From a checkpoint of a small transformer trained on Wikipedia.
Architecture: RMSNorm before each block, rotary positions, untied embeddings.
Training: a variant of SOAP for these matrices, 698M tokens.
Each number is 500 + 50 x the weight over its row's rms, rounded and kept within 0 to 999. Layers, rows and columns count from 0. Numbers have three digits each. The size before them is the row's rms in percent of the matrix's.

# k: layer 6 attention key, 384x384, rms 0.0984, rows 261-319, columns 288-383
# q: layer 6 attention query, 384x384, rms 0.0966, rows 262-319, columns 288-383
# v: layer 6 attention value, 384x384, rms 0.171, rows 256-266, columns 288-383
# o: layer 6 attention output (transposed), 384x384, rms 0.151, rows 256-265, columns 288-383
k261 061:517528574484484504471503478440537452556529478496540672532532575520399525482525508465493483478428401436462573574540455559488475528568532492521566556482487475505495438468572552495565623456493449557462500522432524448491494478557454561422429499529493480538581442574496513432525594479452596470
q262 073:485496437619453485474462495475491617441461466505497463529454412485534455494480426488561549560536549459418502491470426459411469454470499462458487540528428525368558467489439576491602366504539488472500436473463455437562474456508466508527480510495467371534534574419543480529402510550473472403
k262 058:493543554552509546519510496460556495585573425581555612421429533458490489458542504484473496522448513541473508512588503506543540492473507523540472452452509482472450490530534419439479552492512422618504488551484608545470447581477523543459508471481487518496596444648561542519463551566410621580
q263 065:461510464553583449420513555492518579450428456483516482529486424485492498431474477502533530539533543504440478465459446467408462480464479508440487472529449544478509490461452507506604416484557514495509496474554415505585528500501504556517515530545459425528465571421532452557385476535525442511
k263 066:516510538592449532533550460461526536468593499520518614393490520501483509499540498466438466498466487441499604601538582509499545535524476438573524579558460476447431443511599404415475556452487437552449510501463495532468502475442528455531522478464493530515575481517405540490408518490446600525
q264 066:528572511445530441562480498510450405548572514454560532529487581536564529540532518554416586394478480451529460459535489534545441561581467500536572551440571501585494477560480458536397534471502504550553563585538539529471484526531456496434577469478506560487506407512484547446511547374476504526
k264 063:413453406543537547556476573527479554484530542557485488535504381457568540472465488545534450510497522515442476452524479488466488454490559520459550432438578530465474544491472563420521461506541466478547370481492539458527514416520485555579516527480489555493445591551552504513614484497461426516
q265 078:500497525540448505497448572490497509457439432502470597500562479486469588488483528505498494569464485516514560445500522550462517390416439455542537586473495503476510538507431668494539409595515521462480447408444426527490507453467430499504466527537487402473535457471525521502434522485530508473
k265 069:530591490485429457499490456487399539530482483525570488479436485528465478465469482502593526384551487508521441586484483467471435629506502494484460509528553479456636496523496426454457494543532501525500555621479575486533537526397455493435487397470484553501476461533579568474520512589484470583
q266 081:470494496453447417529560487517428495499451486549538645520520467617478516465571458449507510445473441430574565481484490490589529567507511604639483470404524481537409528456465529494443576594531489476530471481563483595426463502504518511432496467520482492497474552424452514429481461484556591532
k266 068:489580474453512596455457498478409599567564569553479501567537461481452463475485517604404447558446581484475521627560566482509510440618550519514518589560625501410534404576495430522523514498480470502490417418432463468543452497454503393502555535526509509435520469547534580540491515566454438413
q267 083:444448508515463505465577483567510504486558594467535484518528581423550454524449433508460558464437547477518507538551455489625448458529469477526493457571461563516441487552557486516500500532405455571628603586528546522495511531538468536501418546416553564512511437470544419429472478508570541500
k267 067:444435458520518492493543549509543528448469515586474458462486491463476473471506488528545496534528549530460467473486439525465509545526513529499400519465591496478567563424423573560463423475620529433507477650491574513539507501491486525513538511513501538570456537475532494498543447423477386531
q268 074:502497473595561561533468540433450522482446535584422481411597462569429499394506458569523518396533443476485609423481435442436455518442491425472471467454502505409486594500535483495572481474490549529508469388569542524459556401587514607508492493577483459531350616559527483514465396542555547491
k268 067:417603548434548529442462515604503508593463487513501566565500424527460435464576617531504441526474527553548527498505475458506503473518511527573492595502433493564488400555456507480476503493571533515420558397405468549541449487513513449423529498528514513417476450490468586448485545411417544527
q269 087:470409434432548496422512495503504435464508469443493455428624516509504485502407511507533464506482574536517478568485455460515361445528489488488537423497498451478534515508488551442528438441378533533557449382497598589504530456502537488578517483567496540556505563502536420522529552580494513511
k269 083:440547528597553519469487547475533508460493562480458549476486549506588472517489585439514484445460415503523512526563477472512495521480420484402512558505538659494499487500627580610559495523520419498503569523481456426411447555525450479528457491430495440461603431417481472482384536411513450537
q270 084:502382475478499479478562494586568458520574529432491477439505581446522429529496550538560551498544483456514486555514500435500476458496481550478457456525446528526540555507551505537532444568458464528642559543473588540499468518478507553559484519439466500584562439543554453462471560500577487463
k270 070:441427386451511501509533482439487467508497459576494536503541469452421511480410517548577551620495501510494532482401548430454446480532502481432472548511545552453531526465604493528530521427624581539492459526554485562496542557505503459564531507503518466496502570454473462532543501460441390455
q271 088:529528444547535564542505466505510546541567509480436503541452571559453471594556469503508540520564473464446524574587533519546559394540478550434502538595449502424554517458473530505538509515483464547437515494493517473489525509480511477497440451413484533416493475450403573492553451484462502552
k271 094:496506619460472534558523558495580568532511511446514535439522404423407493451421499527488429449551484518580424445454509515547483475466516449577536467393514437522534504416529495510387499539477461484443465536550497464601495496545517512508561437473419485568491484558490550634458507438497520544
q272 084:422445528505451490462599535625510522504557509399455404520480501421584457529435588583539505554508463549527444568551484505530410470557465428451451544495366560420445469519478529483617484475429492521557536421536489455520448493474448560563413519538501582501574442521515464536354526493474455426
k272 077:509443499485540508496545545484547471418473517479444508455520496570600551480542472502474469485520474547516479492475458449402505549476462469473511502638415484515546563504515492502553413510517474530460546605665496591561473391428520475541473540511536487469563576486451460558528537477566544481
q273 102:627486477446521422483518572477462516531463521553452531513472406503454520544468489513514464518402518558482436467481507560428434566468492466535423618476557492413563497468489447470508563538562524594559448506494441407539504485587469553556426498478525516495483525562482477501508584522415484410
k273 100:477512450485558511477492552555519471530428459512512436510443546460536462461612431451477567580516478508634448572571473515424453549586466572472539474476522496543503477396536580463382500523470468508467536443527502469464546514551547477533550510498532539488450495528568557440525476502556480508
q274 097:510647468544491548555533480491529395477536515491500574485440361552527415530514456461509437469572520397514516453478527510540494482469531494520446556365588467544466475444416439438473555545532467463458504497527533545541527478514566504527588449507503429518462523501495551449548489532546567576
k274 092:569531552528512400507457472626476526588466464532577554518504535415411617489514422413514513413488494479545504543567439569529519548448488485519570583434539513566502444472454472476518570523455546510498504567466545587557520527529607481488515468477522500490458477532552523529512470411528456538
q275 100:469586464498463484465505514453494551540452460551464561486481521522421511505482438480491503426542486444493554402414494481532544561599470517623496543444510462536421541399475544604428441472506478456435514625554464464492532624455496485513468486452532380465478468455496571579581470475528558559
k275 137:517436499454421494476591482483478534456412483541485523558429530478454434521498541472511485511496391474453432522522483538500540580534563516505500552504619530485549532475490458499511499506637570679522434541624448563521503554523504560534507445574504416431572552550424480521565589521460523522
q276 124:547459550602470471472464617404432507452465518555485571466552545530464553495511478473499500501557464547512484392430546471537525499526498523467493480645515515533519519481535556548413452519509603556536468528490590499502584524505516506449513516555476504506487559392571536494538489470430494517
k276 121:488494502549594483472463525536495517495514585605525505463542504512510507395472508535529492452427545502504484429597553462408415586539413488498519564483644473468516503565448471479544606454486482423468516495536483513544504500487634497444499559483426515502405490427489420429520500409448520426
q277 129:601505522524451390531513514518476463539470546491462437430495496564494489487559493494483533489477444504515387412479514545498599536480455501510479661519482507463477530613497601573524594535569510522586453400460540587491569514500431493649510532584491429494477542454482516525511481465528582488
k277 121:421579509529458566464540466552474482526509464497500431524447481556492524562559392512507584475501409450459545525461452485476542461542579494556455486433382486434503417575488495461510480526543405437595494510467445466467537470444544452552532563550579435472444564432451468496531439571473492483
q278 137:472540505430539403453502503480510526437530519538553424467476567514420532396506470575494534561537430481487543485537536533553505508443557490559508558499473452488514582561432479595550514534477463515465525451490508440481470520509563572542451530541453413585554446491503462458475520517511535481
k278 128:462471463548467384518423515540453556653486430356576434550463566493475532521525486407492483485517572538526440393531540526542550488506498512473512588464480478564478519547547474519622425505579529504501510521425437552471453459555498543534483513405487643464536458571495504522468442480535491498
q279 141:451527520523519462528414478453489589454584509466527487521525514503443449458507458410464453446395407512472370467476460523491446524518460569474390499409567522469469517523496407492512488520475536370516428501538558464488573394529513479587469537456534531538530470443605529440531437438443438490
k279 136:436426537471476488505468491517535512547471468430487470551415463487524465478529434433489531382487536454492471423499594471435521493432480540545470479529594490471469507509539434552466425398562428543626439417542603460557589376516549481519529473593392509489648557503537517462486430484478543446
q280 136:501537498478484506503396504548443505416472589569436566543632472468468508456425491579554558515546513529551585480511391429555555456426491442578528571567439476481471531408486454545520474516512512481495554493472510524544523436454473469632490485464468495527523523611475460497480525568482481580
k280 128:468345536563516482507385455439509549532547479443524561527497532422479483416572467561422474527472582518529538461566484468579502528439585453492513433435508537491429569506409636607458398511461506501490468458470487529470407472514397491501505474505485559452568528497518512500578548577534501582
q281 144:470514474481436515434443653409446440449554448607424498563476452507513453487521562543447480472503561496586435438496576467476473472466435457573524468461421509403530533484443468522435560451488579512474501489544492515428491469510501548613387437573580512487543495469467453497533591509481532464
k281 140:482527458492500472423533533506497474425492587485507617558445512480490484578438524531547458469434494476571477449517493453604461570466477493411456564500439490470525488551387518458557544538461607503476536555468455525492465525470644474510513531491478452484535524483453503468451559472423526537
q282 132:542499515508447485522572484384513464506550506515488471513450488531519578420437494525465448489438528484457544491536658476520442505454445502493524512505551628496452447577502570521589591501501552534427459517550470478457499602525547535449446438414466565440475503453491438542449509425478462485
k282 122:463405573577461467517606472392450479502453456499518553446410516442487471530464513561460451530464416497418536517508521575533510514452448438493486450479530467518416462524581482540501510459524629509473541495543552489410580563498437537503545527455489419476568503511512486510574621458443451521
q283 138:509510583454501490550594543488479492620499561525491487502531526440477461362466525522467496615541490550491514553461491476504447488460530492483524515565482553510509469428436417439413517593609564448541482533501614500430470482549417481446439506490406458519537497518476651505504509486557544554
k283 133:461550573483493438522576515539492473527481541549485444481563514400520442460511530510566500571500516510460554532522517496554502607439547461422485491488470580459504480465504335403480494532492519504468449453487557556534473477526429529450426550334545478519582508555463537496528565513483475495
q284 140:592417473461508564493483441545437486635519553500540405490489546524491496474463536535481476430493573553497564487495498499406488536565523488480526434327444476538483458531560502433515467551539511550565580467541447432479478481583469557572466483597531493473408550439546538560569536527531406501
k284 140:538555447542400561509462456540494427625481518416412489455509565507485423451461563437404446497514571501465555481438531488502505409494577497527422459412411463524518489540519397561517476486583552512582632468502474451505415480552546477504457509476546512450465487446487480432564524489559464523
q285 141:467532499495490431541473469498470480475453504562504530518531501511527551586470451468517398501495584564516625496499485457528567558550531434589565591510531497485521456556465493462489509529497532486508543568520525440494493446503524593480518438511555427453592477486502488491454499444473444475
k285 133:586551460491444530484537494518491437486445486540462540548527442580493527491510473511482447395499572492556557499483535526442457483589543495552546493533534408514512502406518438514545560503482547482466576407420603506444469373512506515434489541488468553401588488502526525507450567475474457468
q286 139:488488547453541409556446459449481498548593461447463494483519504560506503434488487539514514371540548502522493584480514510463467536545535494485518495448447490429479500573496587558537493495499478495519565551525453540546515522482532465427490498439482440483472446476553525478515532532469478456
k286 131:498490536472469583516556499454482536536506485587577470442540493576464446464482482508493550424477482517541509555450541459544443398553401490543480427459424446368470431522485532417465476483495498549520572536490474485472519483569434427581623506548448460396473555500466515465493462516474517450
q287 140:521571408427519472426511512570480526625505437531470544475492457546499523543433436476537500532493473524474408547502575539549438515466498447465453530514490542564513555483440553566499570500503527537485478489498486571447474488486448486461542484600388600457510491466444449526570547549450448591
k287 142:552434480559510429498386448471413575606472518577546486502555491529536501632494474474598484513534545550457503503435536463542544502535443502494483554455462533461475552551505512555560545419508528493525533473545529513499477572466500473514463561551451547560526589589400524495496514482571479487
q288 066:514486495609507468432461554476543549497511441463589466428479463547583493467500436510498506509526562532477493533473439571521470478440439493515551531377425528446491518492528477504576501419621569439530454479429418401505479499465492450502505470545571358473517484494507530597475500508487510477
k288 056:504563578418479555476529519510444496465441533466461512478489463480498556545566561555523569486509456554572456527447556438521469489666424470488433503537628482533508529429582501541514454510452586493515486601526538511480510590564484488501518543482457601503542456489516520495556519546477417505
q289 062:459477465465488502551548437528557419552482548489481531519552547568479553565478524605406464407360465520526561569533543450536503560527502508478511504474479433513469461470525504533378563628469490544443521551453635617461545488524472526478473595494399567537488379496516453415648525406506561488
k289 065:521435568465489502507454595490505554479483539484477424473551422470440562426569499549477550580555506503474481540545517423605536486544484529468498514558551605589475557494509528502451461417531528459541438478504488584516444526453614437507530434459528494419543594515467540597394462480486504486
q290 063:411528421565516490543479492422409441439530580471456570512473518381556515556425561473534537386387538526525485558550533510579528505603526459520517461479470465543424488548516395530477537563441412499607594523446499517533612478483506498504528476453407555472491473408491589542627523480582538588
k290 056:539529604498421472578579511439476474613526499449445474502509509553434485406600524490412483492483496507498519500511533510442507465444548449498498506401434493479445463526534527325520401412579438488423481475620545513543521518447571426508531530519536459481565490557465445452499550542464481523
q291 074:612523524507449453497487648457508561517497459444501437467473503530475568454545453502561484578602610500456480504443554494456475447478534557488525526446535517489603594475519497481572460431606492451446463464451471472572427558405521494555586484529493392491610595508497546558467429572325426491
k291 069:460595428534529540489506432585401525428530466512533504500464521554550479566460497505454460421468493519503552505501419581474475480466474494492479550480400423476582446466501467481477499558447480542524519546496513543478509456511386461413472502539563521482338527380435477516580515471599560453
q292 071:516584500436537490422462565449509520419414461505481426510454523474486491499486487442564506491572484492480448438471519554389388504470559515440554514498538455483590489498506510424565470488635497498393440415530471467527475528450534504594545549529514420433446659579431514561456491511416458529
k292 062:497532435561519525563537448546438456485594502505552583562445489502452427562533494476453526470466435393434552527479407524511530511536496505455527483454371504520515451486611526566442619583449539506484485487451494450554540399568430564484426464486527483527483478430492508515590471466505594472
q293 074:481472507505433479592547527575536413540504558469513543481519481503536432489467518523466570493332509567574528525599493480545570547485438533510532507519490530573439522530550432498404525548490498566540606576524554516477573510474491475517455476442506482539497381445502452491552501450554510430
k293 064:496470489523418508466467510443513525524469494605483494475557434503458574520539500458515540588559536438470520481511571509526496489586571463495393546529516495463493461476478497503399400481493486462533437449485455453485458548362602440536511583451469533424479567525464517453457439520457436478
q294 071:447469476491546547521534524592461494514523586487555538513470495497507484431531446519540569402472534474477524526533435467549540504495481519440449442592465530538431477523534444522393434521462479499545662534594554497477577561539473486491415478423454466559529475419524462425518489494646484437
k294 063:583408525376448484435551507522460488502528486522462432445555465469462560571481516489527459511498583496466527514487555561540520506540520498505487469521507536522529521490442476516481455488477560517476561539419542571473483470411559515488518558490497557430418535476518515444551488453437473453
q295 075:451452432413535525538610514664508448486460556458525548514501463440465525540506512487481495448418535465534505576481435411536575492463483485564456468573436535503435524498515456468342463548484472484523602552581520529462537563523475467433429521455524481551498447482555415448491494492572517451
k295 068:520491507464455444401504436472487554478471561542445488497573492452443484456491490529508460570492626500518450439509524501495513490579477548514457491467645491514487532503419512463463476554534517513486484507475542511450545618393553553560494555489511596501488506516435482607616523486423396542
q296 078:568586562500475439501404497306501510485475394478435495498529423540497540481532443485526472564514434527521491469420583588465559514517535478510512538454568454515486506475461570470489580425536526453470440391448451471525461444479467476503594480577509532427473526542475573538481531509448513551
k296 062:541570515565494536510440515454507502508509475394594464537395531563562548427522467488444486479550451476504509502462342470541348505446502401455521458558478545491532458556518487558578509525527496535451503506547427495525412475522484494420439420480463477491534495478535468453435541630506555479
q297 076:451494472514525458497503493602512405442548528504556466477482553450491495561478500502586509445544513507454476572541556417453497432501471529475435436610453495539454482481509516568475404477437497503436484398464470498479454595424500481607457553539470478476468514475576462447436438499529487515
k297 068:539462524496531519423543506504461489420394504482508511464532539529410490436501539486518550454403540568487592428475491539472521554458474480549536541496569488551489556525497526422485512477497519534529525527481464491512484542529515514535511569572557477530515520440495469448495491466511533531
q298 070:541570591491470446585415513428454498405488395417416501538517510542471442529457483501495448577430477509593485476536498549516489482467498518561550512537504501429487466484453492454489557451618516510489395497466494484493511415454477494530482533634414484406479516456515578537517522529475481480
k298 069:630535574504535490473522551446419562570544507586548529505454516501439515471620493533473512443542532514498546539504516529498510546447493464569462420406525520537501496506526442470444411599515506569497477454470454556562449645482550520508418493476461455551501485539535471507527486500555561491
q299 069:541581503458501481543460451460543469506504424496523499520475458486497524438488494455487506479512445507455472555518546600493474517482597566511588495535613459572495528466492486480442593544509450452473498537537499483447462568524483456470532466489509483450501473425429568437485532473480556492
k299 065:480446456508562526506503531450493467402555432421464522489410553481563600507514477487477453549495434433581447507467450478641474438540474493500464476592443538464603498442593538540561423537473484541525449604523461435567453422498508418493511520484470559495555520563466437518540520481463518599
q300 080:462423519566444547465526562508502501383630521502544552485457531444564433532412534490507597502526491511519564495567483525531419480525440544486517575532461544519491472493555488556525515517412479574551523500506469551518539580541461571457445472443523474561528510507547447519549493443517490525
k300 092:477513492427463460468483474565408517519460541627443500425535488438371510405565468554564543446535618454471516459481481466512601458492532532493523479446626484444568501459469523434464474532567536412502449610498578522492498475474510562521573564586482566546497485581462470472611451499459434470
q301 078:437454444439566505395491504597470495495471433496549443424533478505510567528469473565615585403574532510445524410550399587396486486523459574456450414595438467597521505580471533519534415489398540555500521426497426557558539583431584565605522480505489527558435457477562529511514377491532511583
k301 085:465463547607513536459499510457434437449504545477517454498492455486556465464351493518456432513471524504506424525504511540522436463516594408520513507549501592480424441522524601477579543449525429551533535415569490548504426369483418399473472441463517498475578476498549480488370493437455544425
q302 084:577585515524444537498458509455543523471461395507500503559499478533565483476556492465426537503521448467486526550538433522487487492466570514554551560441591549499522453479493484484482496587586427508447513537531482507431482482508472436466484437506470427467513381471419559455455553483551540507
k302 077:528565487488526452547461372534459474479495410324493518482418594546470631563514528449517434473550418415539456576551520517537496503503485490457462455413461443489573469481489464579534503515484485421545445479510463472466515518427484444506492489537498478493501505499501507597442535554450507484
q303 090:540394501474484484537500514487486508458512589489559407522465546520496425498590531481440537529455512548544528512538486478426535540517555465524524566501470578455453487669538425490608524537504449550606490515526539438443467426461498525439489459436439488479511509499432423493545639499499457454
k303 092:543543427492480400473553514520514537503573531643456477491434430479602442488592507470435538509563535461469453519477458495493558486543483497525430477528498475435487447441472477452439445529534578481483573583460585540481454578489397570516441471458523587486402457529398603413517476611509437506
q304 078:523590548474490470453483520463510579481460446557485549557548488399508544475518465515447513453511464525443560519533466566513564499557483508555513532546454503515513524430591561572441518551559496530427557565586422447439532621554460453395434526478505454424544483428423556524514452495495512453
k304 085:498542481512554517453478593455484506459513401462546467516493515417681454477470447501583576510464424537483403526534485536511458525574471498517554519544497533439508499601566496499570542485468566626367572509467440563528484451477498530453524405520424561420528522540419528570416476556432443490
q305 097:430476467611519533485516499489498531446473505497522558450502580445478419450412511564522517406519438538483565384499482520567564396384501468535524511542530489448429497552475541542575518490488436492562573416487494503494538523502414464467478520502480495576515492469549477483531518482498513462
k305 098:505480466497460522440524534418445526476497508561457477441566484521444470448476524495598504551459527575469491453511491519551548554551533536460454503543530494447502608538427495491589459436606578588540530561437455532502413461442465582475503601524489544435450500543446457464537456454452450541
q306 101:403398447522511545513589492523444527497534521447549372507450539490446427468413635507529470545449491545519473398541510452537508448494510521411453495531448462469452482583502492438566521457469508406534553425450497493570483459494450482539519495531494572513555464590545449485453491542484509568
k306 108:530460616479447483545558538526540500409437572540483575495561438480325503534477490470505488581462543458554567460500493447479416534433510448460512547457617494524541520424480515574505494456506471492554544582520449520428498560574538512487521559577532475537478498479587533511617499328558497478
q307 129:461479459540547552517504466509562545522457504479475493517537485532540495404504571511492438481449611439544439601462563455459520518530528527503498390545491507549514444500535573553493462491464481440508495449430525423480484501470430436549558409408520641536530523470481497436505502446596438482
k307 092:545559465530489518529453541469463493592550477579490535568466523485343518552491472482558519446445462497522531483451508475555471439515534498480478562383540464486575486529563485518506506492457449469444465508468556404501491545491469417500537477408566615477483502446484557580511470412481499497
q308 117:487474487370451486498536400490488585495505384514455439479598507512512477529542457406461526520595472565496492563529501522573611495450498498495509504539399479439499596460386486444418451525525529492539471564429432491553489516418445537500402493534526457567537527438503557600529472456534491607
k308 125:473464434516484480497493475475470468496518483570478545470522454483450472526570467516514521548506512550535518534421474471546526529562502577525451435497498538416477550487485514567507562437484592509500468427509470513493527518529470506531596508524484423506433417414573496479615539548478459533
q309 126:445558545513491397498460476486601424479488577464458473514465544537481508523486447547512546535551484551525491605512600459500491537562386491434477540459543563505453534507575537519494494551546503500469521456497522514424516477519491464492591561501483511422575558496554494418530450494497465502
k309 139:588516452583538495473523504415545541473457576413462491443533490504496399597578451463486496555517501487508437450533530588492571524492469495562524479544494491497513549503518529530509467459511578563460587531497473568513520475482501537490520535531543510482525490475572572536452482446569521552
q310 127:464567438468494547505541462557510476396534533614487495513486535465557524488498495471473454540526468566550481537443459499493462507485475402509524481500545509558489551511472571467533496489529511487427462496511545539490371502492596589577570437536385414523481492385417465480499501403587502566
k310 122:562438493494480461483558536352478483432496458478483430395419507584480525532562485486447504599440518565474488565507460529538566430481497453510544468595477469502500504513492544471447498494512479558572463344468593471478463464405485528400511486487481475500484606502525475458546554447556556490
q311 138:574593485456516497465580523431488454465453541351518536482484467508561447474517456523565490549505478446502481499451475481498474548552496561553466510475382505501448475558501468538605518442492485461515459442507523496462372395518508516531488517465485630466410491483460547448501536584457506509
k311 141:515496430572516510486496458412596479482432488483529476480540550657571404497528526438537466478579368567600472422569443459579476497446428500526437458457459484511503470480423491550471471486561482522513425459490484497534472503506519454590473484518550560601514475469515425505580554534458543474
q312 140:438567500526458500543462470513515475592463482432539509544474494536557520506443501500520457475489503469494446455448496556409546476441617449528576486510461548506474444425448530532559507512505516513625483415507515372485483580383481504572532607469438532486486527455486518588508535528502505452
k312 136:503497528475431528529559485474522557483513531510553554506553430574496550545556534461543453506509566593511406443445482436568427556553493434563533445451489485421530395471522523497518531506431424558525494515459543491456513543472460578499519562458446494449456530462495559554484521484506551513
q313 136:568503418491486429476489521453529533560459493509533430463530513524392516397546543475457489560412425470488551448486479491493494548506476498528504446457493485539437598580445548461443421437619418472508532498455574557477529432570477559479510518433479505497553501549576484577502506505439429477
k313 134:561564409536566444497483497542464563565437517617539473480504541429492548458470577482486488522492401501516469529483569471500472489534465431427504440419421543527468508536473577537520516488562380456557482542431620481554477370455472560531577471541566578466455444446466447480496459475469485588
q314 137:527534519483511600463445548568475622447577517518517458539471492494538524461488478495445469503411479473452524513452499536419505476570447421515515461444430574450542448473423609390566584447491545544553468429588575527483488405441436516420510384548562536535440489454534442505525520528507477406
k314 131:482514515487457534489473521494483503476555580499550527521368531568557575462549478499490519473493455390621503466555509508434434481517488456446506502490408475488484493451480538543535566558456446546540473415535540470505487489457550477444551424524528509535481538462460547520508501495459489451
q315 138:531556505502471551557433510554494394475545511460452553507527478533461561468463501447604536548393523415543579493458445495498470521494614459574528602499506508479586546577507470576563497548537534476508576475533514580460501453488529474459480489547461468528446435486541513439579432422429550554
k315 139:438413536559533539480406525555530474491455484484510626499456428522537551538483500504577541543385517481501496497463465512539513519457514476578536428450458559440636514472460417500508549455533506495490480490401565514476512518458587467455461427521512495555430464596495520506502583450419550531
q316 144:476582532414529549549548475444583549455446544538400508433484479550496484495537529491560492377591441453561502556471465477519467468484426504523467498459487447526527516651502465445433528451456427430534553490478457439456431531541532576424479549548476512469523433464542420531509464493465500504
k316 149:552528522487493518511523407505520490486459420575507418437468479559564521534477572554630489462480518512453592545454427446515503510513561506518507467453470455478486503465493503507433466433490611527507501535522495436585406421569498523485391552586471506556555452467484452471455473489443413426
q317 132:516449555534513491498528460514492482470468433507576519523588551564527603574542485557491508466451556452587454536465550438494420565485488461551492548462532484403414488481499558483553549551521503467505486488560610471521505425421549645462536501472467517426484514533493452579483440493479554405
k317 128:498475453458536419551424531442555565469453432488573574505562402447548550524482500546512506560540435478497502569479535525552479522420422477561524498422508462436447430550527507473520564526473481500430476516618563560488481414477589594543582386519494574549449500503512548472511478553569513485
q318 140:631444436526539425557495485492520484480429528527623502451479515503492586500518535484577483398511539574471526541402458487556504433453515531507500461464505515469518405501441500543488471586501558609566457561548461551451543498513475545521464449450513471456520540457538402472558433490467462546
k318 135:509575515467518473410467435426487501496443514535547473481474448502558572567518434440560481407418370585459481438454490493501504484441521491523518434494497533395483472410480437525465485521464578518530544532507579484483547570482539450507423461482494457417533488526505482486477408454437466518
q319 137:588380557655582424541489482518584515578473426536425545528509502523546553568553449423446515496575429549440533405520600484524616558606554496524485634452529456531632436523514494465528467453527493531499526473538474509566485478543522553557470577500544510501501475519575507527488471433494495482
k319 136:596388531594524495546521474544563496556668489483518592485605475601492503565484476410491529502464381502534472412498510530527503523529509493504537470552547459586455496501523445472499560503491508425476519386509558514569447518499465494550518525459369515406540541487604479492511417502462544451
v256 113:370503474470437460484572517567609548485474426429464468527506491477502546535475512484452554517459435537426479514553485412498512526412497563495483381486521456493444540401531561475516519578479547502506585482511510579485436438430465525368553480458529410458478529518501546476484538529545509540
o256 112:562462512479507563522507521542545526565444516456411456537514550426533476480632553515376441543623496514537504523450453499539494406498390492514516548456400506510577557420490475539517473451522435529535560421568486520511507496466514414464482605481501450422514462518475494565522521543441520468
v257 117:565533502522539438560524535547588575323494518493493492452396592518460460469493521456541603438470483529416465485475435458482347485447540465541591543409418443554561506544377508434424456496558515486479563525497523451489509503477443476538456594454512578483454539478424521611533580429446418511
o257 114:517542438494686495456443475494479496451436489562517513435506457395429406475515428481511558399520454500566474530470545516566555543555525547513500557553453535535537402496489557476468493614436549436594465572473506515443536365446520435469613516431520463544543532580611497428462611461460618487
v258 115:541434534479572549540517496587533573512516554455523525550436482560456356476555586476543542421403494529510541490487514452444526519460528489490418459630489498528474500526465538547455511512453449584545470587628559507521473501574529536530489432452452460573420612453500450419505561602506398524
o258 117:483574565486608551539473440467531451496432496556479515509527515514421467449511473469474413466518517572512515492511416522526456479515436483504444554509473588541555405468522528463455476528498503514356623514550506489473523563464562520448417522426438467455620486595457410575467524529544502504
v259 115:535512543548498576528382464484492464502568416518539506449550530537402536442550487491537509482530512465492546445423492426506494538518436461401535481477448403427481476512516541571396413506584523486484436550518530626490588460512468542473395445480548514490542539467517496565556432565527467434
o259 114:514516481571481547470542535612478549564540458487471549446583329483568516515526456533450581598446573542497566614524532577547427479523512609471553551433520515503587539533486401540444519520547483559481564487494406508563521483495436475541546526428453471542464567521497527452452579478494408517
v260 114:599520490529461478552500588407442553526538532421531619504485564484497439448528465463522549455470579405529423533529486509509590487534564556538530419586449459472485457438487513531481557523528536465523484554414535527481461480508486450565492510486477477482550461514535543517499389466478548454
o260 116:513560451438563463539475500567427471468521458512561539530439510494561576526506534542457515508501492445636515583533472448489504572512469560491522534550535409504404454538526534518538560519406497525553470428550490443550478498539456559485530541486545572476462518432474468537473461520516473540
v261 113:589457502482488506454390580529519526448437509522457479443515438451630502414450506493511505423467559535444484495525636532486555480471435527473456474474582551513552431445474502426497532554522478444517458525484483475555586442487567547523497644488548426489513453528419440483542498642444556449
o261 112:595427439414548546505540463481528480561446507431554414512458537587408501532539496566535505476484532559467508494512555414491520566513557547519592579448533624543484447504538506480516505579429576476503561454479423479471464499388448520478384533614483551469487520511521480445541449562503431583
v262 109:514522615482465576458601479420480498506472444560478523456530558599567535465552492507527462522438498492453544592518492585509468545524501524497421479523487523475515562452483548536525454549637538567497488448546373456410567445375481553463515506450525513496499480558516540489542496541576448461
o262 117:616505565476579519451437541492585482542451535583466518473625567507502480466549573474432452502555481558541511455522568493543512442465523593578507488485484404599489566421442570531620509619539447529462521511403581488509435505414542515536551514498507514599478533490485590464521484477518493569
v263 114:518528474490488533521463463495477479554630498545518519453463469441516455496578441413479430482527515438559482481552485490451371504498552484508535517568468542498440453489501467480500491534503708425428483473525520516448536505490557491454494564495453537466532531517591490469521484521537502516
o263 115:540514456531437515434495511513466540426556456519520574434446479525531599532440596572496428589381415510565530548469421385460500572439456583533450493594568550561422558487477572509539538478457472444590486483442538562478458387544528573469467452494487417457497536546484537471439513603568507440
v264 111:477522546544382489469572460544466491557414502494443512535428483485480590444513515537623525513444498480520547474485429498479528404645533589615530494443486540595439396507542618515500466481434551481401569506484448475583378448401524507510567446496495466522592426495502516404508533528514484403
o264 118:425460557563525444550482532531512411520521479555508523492510538489433496460526493529476494506368525553518484491527565475456435535482515478573415416542569596588474502444462490476488547467552376509595465564412491553639409424530473510521517533533540520459507519515583544458544500475521538463
v265 113:478456566454379485486531474528394457472524522530519552525501588424556498555517504530451465536463481551584531462433534495473515450448476573521496416433452441462527506500443481503472487450441283568470480409544515588444504529542465548489423590492426517500531523500513489429604507554574546459
o265 120:544535512519527505380508496484487517444530491445408459527510497455454453445480485589571436506524544573595471536553472584504518575580472479487538513553441541373488509520568486493538526454503550519571511522513446541532508465574598551499489471571542535477489401514515447433438463428419439527
v266 115:503521525511506522545490552466490576489357502458583508474434502515555478483527403493462530416458513486443564519494569445536566544552509484494552530532451468528497542540495482588510549427492523506542474513537515530500407462452499463451560409518561503514565460464545440400530416489603422511